config.yaml
num_hidden_layers: 11
hidden_size: 160
num_attention_heads: 10
num_key_value_heads: 5
head_dim: 32
intermediate_size: 320
vocab_size: 1523
hidden_act: "squared_relu"
norm: "rmsnorm"
norm_place: "pre"
norm_eps: 1e-06
positions: "rope"
rope_theta: 10000.0
rope_fraction: 0.5
qk_norm: false
attn_scale: 0.177
bias: "all"
tie_word_embeddings: false
parallel_block: false
extras: ["local attention windows", "shifted keys", "capped logits"]
init: "uniform"
init_std_qkv: 0.0448
init_std_o: 0.0
init_std_up: 0.0448
init_std_down: 0.0
optimizer: "muon_variant"
learning_rate: 0.00542
lr_mult_o: 1.08
beta1: 0.9
lr_head: 0.00644
max_grad_norm: 1.0
warmup_steps: 200
schedule: "wsd"
decay_fraction: 0.779
decay_shape: "linear"
final_lr_fraction: 0.0
batch_tokens: [16384, 32768, 49152]
max_seq_len: 512
doc_mask: true
train_tokens: 219700000
max_steps: 7365
dataset: "wikipedia_en"
Each number is 500 + 25 x the weight over its row's rms, rounded and kept within 0 to 999. Layers, rows and columns count from 0. Numbers have three digits each. The size before them is the row's rms in percent of the matrix's.

# layer 3 attention output, 160x320, rms 0.0481, rows 0-80, columns 160-239
100:498471507542510497463508477430512540522443524492460493486508483509490459502470494477483502515513493521475493466495464498480515498511526517527511469462492508490494512492490523533488493494497461497515512502505474508419465470460472489395498537
100:479512476519496539519478494489529530482470515541511497510478487508460498505489509514487464503471505518552471511474489509498512511481498476541493478509492477537505491488484497462489546511519490497495483453509483502490519500482494519536488495
100:456512449521515528476520493531513489524536509513538487504476519459514490500501496501463525503519462498490498485508492471495492489509513493473500512489469508526477524569468491490514497534540533529468460522463495500482496507490489509503466520
121:493483498488516510475519492490520550503474477485488502467476492489527479500530493539490521499512517510505497536492479507493510461503517464515496456519501524513528529452475533519498496521446464487475511481502513503480503511500469525476455502
101:523516470452504507525518525507523510491474490521530517498485498509476492535474505519509523513490504493497476524525436492501527467506527509511546512507473513507460474513491505536462453517519503509476503492513491521454450459466463481503508514
094:506541479511540513505482487492483516495487492519460482482472498481469500466523496514480539429487513496523529500509516472515535478528524511531497504503503481486508496500516507514529492519495530521489487501522527526489531501494513457494442509
096:491484497469481492517498518447489498558462496519473502494515534545528526515483491521495529508518485495468527494480511534488510500516475510515483480499469517544500481513511462491524491536456496491541450521490520536532509550488493505485502490
111:536457478564470484447523489487543497514470510490493507510492455503498482495462512494476479511527524458501443507497519491501510490547495485523504480492511526458492514526505474527493470518481455454517521500496513511486495489516488520517506491
095:508506475502502503494459503507479433471526521513505483475495495507515513476508457530499507465503473459526478476483507518522527486507538495531519486472494525490533500505489508501503473493467520495498484501484514511465525485481501495517488505
102:506513551501491470482491517533494503497519528526515518508546476572467469531476528469553521512499510469468530476479484483492519484520519513500505502462524488538544483495505495468489510523498506511516525523460498521487498501523527470491471535
095:504486521503474474516522500498525503478467498507443511496506503481509500502554508525489484523481523498506508484490499476497508513502509463489493510528467499519490499450476498480469484468502512477513501479506513490521457480504511432485528519
096:488489515493507505517503500508487527492504489485505489494508474497474521468515536535510516529507507508464504491513520510498504508510474500504492523498455502457486492526507515516485517503532503497493499529507504507491495534502551443479488484
112:498501496508501485529486517513492489482533498489510521489508484471515528515471530518474489487525481467520484525530488495504524470447503475518504472494471501483513493505469498517496481485451452524499492479534510494519508494477510535500503524
095:512511494506473505543522538506470494537456515479477523518493497500481489544499527492465478480510524520541478521509541507500481478516447501532492461497483510507493498497530480505518538484483524481482498526491528497496464512551514542538523486
096:522492548473476427511473534486466481519487509507488500504492501528491481459535500510487505510447481490492500506523497473474500494521503515486512526471519514537498472494529468497484457536495517463481506515480548465492497470512491499501467524
093:430523491536493511493542483510484580496524474495486507505519506492505485510501500476474490509516511503489546473524435526519477476483516480489508519492489502508457535494473483497501478506499509488503461526526480547464487490505480519481480490
102:528477517505445488476548523523548503529526461519556489534525479505525497520470552503504488499515549511488485506509553501512518519506480471457512503480487508527497520489477513498500464505515480493503534494508530482470491527488499481520504506
102:504487520492483508491511534523481495507494493496477523497497510502479497510522517513486480507466490498513524515519498499435480532532448493497454534471485473478450474490560505475473502505542482541483461476537518486536506512481538489503531493
097:483497492518478542523495469511526502471494496472529521554542503501495468549465499464491462507492522537491509494494494508487520513498510497484480498515478511457456487499537482502493497487507520517513532477508464507517483494479483510485512501
105:542478458503542482459509509490495527524555522504539456514529486553490493491466525527502524494499460498523492512477503505465507476509482538533507496498515475520516523512538498500528461537552491497505472500483517502538536477520541498513505482
098:504510496495503497481516519492539513479485491516503479489438460506492487509510514513504501499525505489481565476490498534455510518487467486535489512530494490529447481484504447507535527493507541492509460479511502530524497498516508491524536527
093:458508467528476476467550516514550520519536539557516504479496503456475474495461485503515530458513512493499526482489500466521507524484540534503484487484483473475481514528525473488511496480512517501499526510480501566521503483511519482483510486
105:527494498544457471487516573524484504510474490493522477482475506520510479541514526491492497503519524466517508526526522459458487531490473505457534494502485523499482535525492525481519484460497487496463511486530510546479514470529483478490501486
110:490526485561493477468525480534484527496513493521500523504508508516520482530517468455493522500481500538480499508535514466495492520494515495470487538500501527480518504464505471493505516524518442496480499493490464529498470492544473476494497554
090:522482500497477510510524503545494466479497471481514460459518514486508471499489516520536471501490524538498547460499521495479462528527508555476455525501514458491498488470499537453507500445554505491458535468491488509479561528517498485478451500
099:480484512528488499482476504534536501518453543540517537509529528519483486515453513501485476487521511480502493518503514515471541470552515494519454465536483485551487516483485484481522524542509487515519507570460506508478465520450468500477467536
098:467528501502514501476533489492483510510511492527488480493499519495513539479536522500498537486492522495462462496533527476519521512522518517503525486494548497498506532498490527483522532480509522522493506532478523484486488510493531512480510517
102:496546491480545477473465482523472494540517550528521486521531488491503497448512464487524548511490507534484467508503477510490487512472494501520503515534505543551507484495528504510492521514482461494503495531510516485513480494506466510485496504
096:498518456528518551545517474525494500493490526511527484563490505486477521470487484503534495519530486488531487467504482524471442509491505490516505492468502504498544518533487523524465546493513514530502482524508548457484489505536521491491492499
101:463511539508505488538475479510508501513492483492518513519504477526480538472542515529440519495512510498496506529475494469482529517493493474510509487543526510498545522498511459516496463506542504471481479487495509491504528467515506498476480500
105:498482496550512451486521518485478509490505521490460503510513505478498511456481527485443532529501509471482519469539507469502484510488533531492494512544484487479494517525504540527519466471548515456531486511541485466481494495504514486507507485
094:489498491522490485504435477510532495492509520496509505470529505490495429496472482502548504506482492522495507511511484490496540559471477512446462520493490541510487494510462518502525529463484520468515511484545445488531461495489500485511518490
090:504509511513522471508509520472414497516486474511480483475495528508511509532501504523447525488510496484462499496474509546485495490512524528510512525500489518519478511534524485505520506456522503524497467532514501497484482560489535554480520521
115:524486503506436504511511453524477500485521518477471505478548518466526514521488483481504491434488498520537505506497511500539457502518533517529487494481532504483524480487482523531500488501538523498491496488485522490503508506508502514543500485
092:508432503490498479521512526495486503496471507489520538493488521480492454478517524488508455514499498512518445508502500517515500502539510523479509453546535475533500500477510512479510525543494488531475474492507523475502514515518516465479533499
107:539499504481486519497480536460524533502514485491518444507499467504514494413458502481490489504493536497495528515483493517486508526492490518513509491501542534553490526459491471480513509500517505493491515482471530454490472488489510509528491504
104:478458489427495529517472478527488509456498516566555508489477497491514466495524521503493488502553521536530509524466490520477504539507519474489480513521508514508531517446464512484499524499498505487496509506522491458507467511501498515513499484
099:442491522539496516488509535507506523544490503494517496484463489507533519487506531471454504530496557497495426508518522523477509517471490475487501518480505483478488480511497463473480544474459531466498527493498501497504477526500547512489493513
109:502514427536525540470522506466536534474497501524497508490504497499500455483460473474486541473472498486500520493504503502498471517526484506518466505511528464497490509491504526477550523510496520482473507524463469506512486529501548504517459468
095:471508491485530502517505516594487484492541512512490510465540520493455537487507462500497507486455544457514480525512517480512550511482504500470511460504508471516523510503508505511471502504489488488510501474426500511507477460471515469495540521
107:521503562469477499483507485512443490515497543506483500494508533518499484483470523516515508497497522476531484494524509555466478478473496522533499517500497495506518496496508496499473507463508531487483484492511492503457498499502499520505473501
101:513513513474472543543506522549511486472491492488513557477517511512447508502485527476555472496489508507493502484510496473502500536462489523492519519507504519464477473536504463509498525476502512500478474495504504501527528470497522478460503490
097:493507519496492469455555498504464545521549476526530468508465509505479504534495497533507506501529441529507510507429524502501458502505474498495494490494518530527494468499507515485486528515489536556479457514494484441504517522473487485534480494
096:494505511504493502491523462521495500502472525519476521519510457516481479517504480504486462548510501505474484494499499536487489520509465489477502513480501515523481490489513463502539526475508508495494503464518475520506494506499530472479550476
097:462510496540490514458554482512537502490494494508493519497511509488503532502510467433531494504502514441501463491499512480508503531493573498504525525515516496516488496508519488528469526484473502478493452479477496506500538492503524530484498516
111:511517499535497535480503506545470496487519484492489516530496554468490517506501517512491522511502487496453496495469466499496517536514494529468463497448506519486485495481471491516479487489511507518517458477522493542522543487476518483468526515
097:484579473487534498486516528522479508522501543570512476490473506516470467488489500500557531524504494536499518513496479524509519499518487514513507530455496496475467498529495472514497504475489494508485518500552489515456518469485511485502487513
100:519512524472494520497507514541473458535481499535517507506490490491498477495482488484544499543497492475484483526518499513488497514465465465510510489484492498498525480496487466504530455512493487506548549535489492494498509504526487497515460550
105:499506498517460511462479474515494451494504472497488507483512499517488533488533459492509494480465516525522504513499474545467511484514502456501484505504490508555530546475446469477467504491498505494481499486494502489457511508493437510546510486
096:498488484452512529489546505531508528523477506492501528520498497493449510523501495495486503517456521536509503460521518491474458528511495505490506499484517524528505505499506488508532513491465488473496502491542504463512504535463495516472484489
100:473497472545478489518538476502501518538459504535550526549521507522493496491488529483487502492499526515510464479488550493478493500523476494525531447494509496461495472574532503481542527497537510523458511502478482502512529519506480489540498520
105:449434466507519513434497511515512528527510481511504447476490474466495493493502517530472553497489505506484498518496511512464531513469488496516502490505492479511485465521519543493505486490514474486496500520466530461498475442528510494525516480
101:522490457493482512462532515438481533501448474479481524520441466495507486498512477531501431518488505507522475519480515503469514479501509469487505469488527475488501489488505515456494531545507509453497490482482502514489493474528520492512506473
097:549531475528520483487519497470496513492494490478517496515511503496526473490498493524529485519522549503506464521565489494480510512492504472477514458518501553547520547474479507501507538479466482563508500494526518492534533499442497524494563522
103:490515501507509496530495535477504526521521516545518507526489487501506470482504511516497532487498504498459514515481508557474515499499522495507459485491503485520493506497526512446505476499488495475527496492511509537500501539575508518524511498
094:523479461505492528523487512521495515483488500505507466482495459522493469501474494482517493505513492491495487488545522507501526496519507528481510500530521482456532515535479511489488521473519494512472498525462509509489463506489510499490468496
104:489522431510496505525508492498453524520530486492506522502509513457500466503492510535532518477497530497539514526530518483532452472510529533500491532481506457493527502480491548486497534502485512530541511503531541514497483500507456511454482485
100:489510481495477505533535500521509527529511464518514531540518524526480504555477533490490468525493508510483493509529514521503513552512485536504491498493471481526442463460516472489507486512507503528450498504490494505499512497505500566523495514
104:502524535495490449470483516494472472517509517473501495450499514514482483526513478452508521451502525490517481517521518505520471489508518521502522479512482512512518517509503517504494502508551501441524518526475486505534461532529485483499492525
096:508473509453483482510493504486548482477522540499513493510500495538459545535507516536502474519491494514504484539474512507489536504556511482513534455506509546542535491477496487540492516522470502541512537522495496473507501519448505509507486472
096:489498507475514503555496506521549508443532487497514486478494435489506475490489507493488513462498482505495487483465508498485513482489514510513462525461492525485475532503491493487531538473498514507495504494512483488499496484485503519503528485
106:510496480541490485552487477465446525496519508512528484499516497507513483477542509514500484510511468500501530498486534529538503520516510497512500485496515482518503505489510501462514522507478532473510532507523509481500502526480497495497486489
101:522490469554470551484521494513496464488505504499525484476533446531508499461454522483472503472506478503478497495533511475510525489513502515469536518540533486506520489508482524515544458533507484540512542461490491487462558463482484502499507534
097:535478503494489518447514488519533510527486524508535536487525498506501468520491497462515541517500509433498511488496534537530505493497497452488515508467553496517496503522496492457513510512521456506509498522468510495490528504513512515534506496
106:515442477571447483526483520471518515476501500501497491522503465469532488523503494450473502490531515491460503507489500487514491469488543515500503504485521513516515461478493509497491500527483483543508517496461486537474519504467485505460536513
099:468524514505490511532483487482489519457513504456498516513510484471518502494545490504485491517491509532520503496502525523481474515502483508462468508492485484486497513479485448498503522470536533502513516496562501521499437465516559506495493485
097:524517486493470553536483510475472541488499494499479499505503512474505498512478522479496504532535497460486501493486509497474490472503519500529490498493480485502460495500513485496508501515503526468506497497490472495512503512505516545510455545
101:536507562503478485482479554527510467508473511525520529557525470498498509513491498457486509513532487501474505529505506505480506493501499487512494488507466493500483505462491503502485536512496473531490530506502516542467513545463515486481504513
099:487454495483480489491494518543538503503480521535460493472522472540469463506458516491491524500502504521507503489534518504483480501522476479468501498478473505496493507528480483516507535488497542512496490487517496504520528502518485505482500518
111:511515472480501515486487475486458518523515515518474464514479490463529495481491503488487525503543515503510504512489491542489497488522463448556489463511484475480470505491510509512484503502498512493485507509550541462499482504518481546507475495
096:494516472519502576512484496509487504522485484486465505502501477534541478484506464503489520480521485537476529486508511516483470521494482481499513508473473488508503479518521522504494515481504482488488510502553514517526526513515538493486550452
091:508505508525509513474536501520497531533481522454485521507497493492512491500528503533487484492505495519471523508511487547512496500493458506508519505474439510469514495483490500533502505485513493516487478534497466470493451495519489520476525518
102:499526517516491488493537507490499496495519491461516452501541496520481488529495509505524476524526497498488531503531533520510508500500521472513463501523477491485506535529543507513492515506452523519493534473494497509476428524492469499569503490
098:527514508519540452487499480529489463512507531530518467464530525495512500484501473523517515477488521489524485523469516526486493523522472509518460484489524464539505511482489484496468490527500485467504481486498510467522504530522537504509487455
104:502501504487533487518513500515505498509477508502497481485469518533483502496500495510479538538458530489484515504539541511506526541488508519422491512535495514515475530494498482511504511496485491513549487543481492488497473484532502469545546524
087:520502513471509491502495450501495483467522491462488484496542504537515508485492519504523509511493468533493503519485497500515459494552521509491494490483476507462548508500485511506443532545533512479472508542497527455469493519544461519511508480
102:485501488493487516497487476511466496495551527522529487490514500486494490503497495511546521491513472476466542526498512532523486501513517521504494495500496487522490476475482510477487530491460511482485530510517539475508502524483482542507492537
097:476503484501492514484517490504538482484526474512538526518490527502504525493488508501460496509541500475476520527501470499480534512495519508488513485514460506457476491515463489547513474520514517518477475461513508467519522488517491455469500485
096:459524484549483545503512517477491518503478511486476446531451486517483519472473528511482514462488466482497483518495524560497539516516509470521482513469483496481471520536516498477493473505490497481524469493490496498507498495473490504518456498
108:473511521539450451497520503478508477495473467513495502486493504469505532502531520483511453486493466463511516490521534495496498495520457540498479497487500517500495466495488478532508516526531513493542486555474508526462487497464487562498491537
092:468493541510470499470506511484478519556520496496507495539482485508525527524518486480447489521495579498509473521492491499464540553490503496474473513502514554542516479487478478517477539497524496510492543507511528507527485491504522512486536529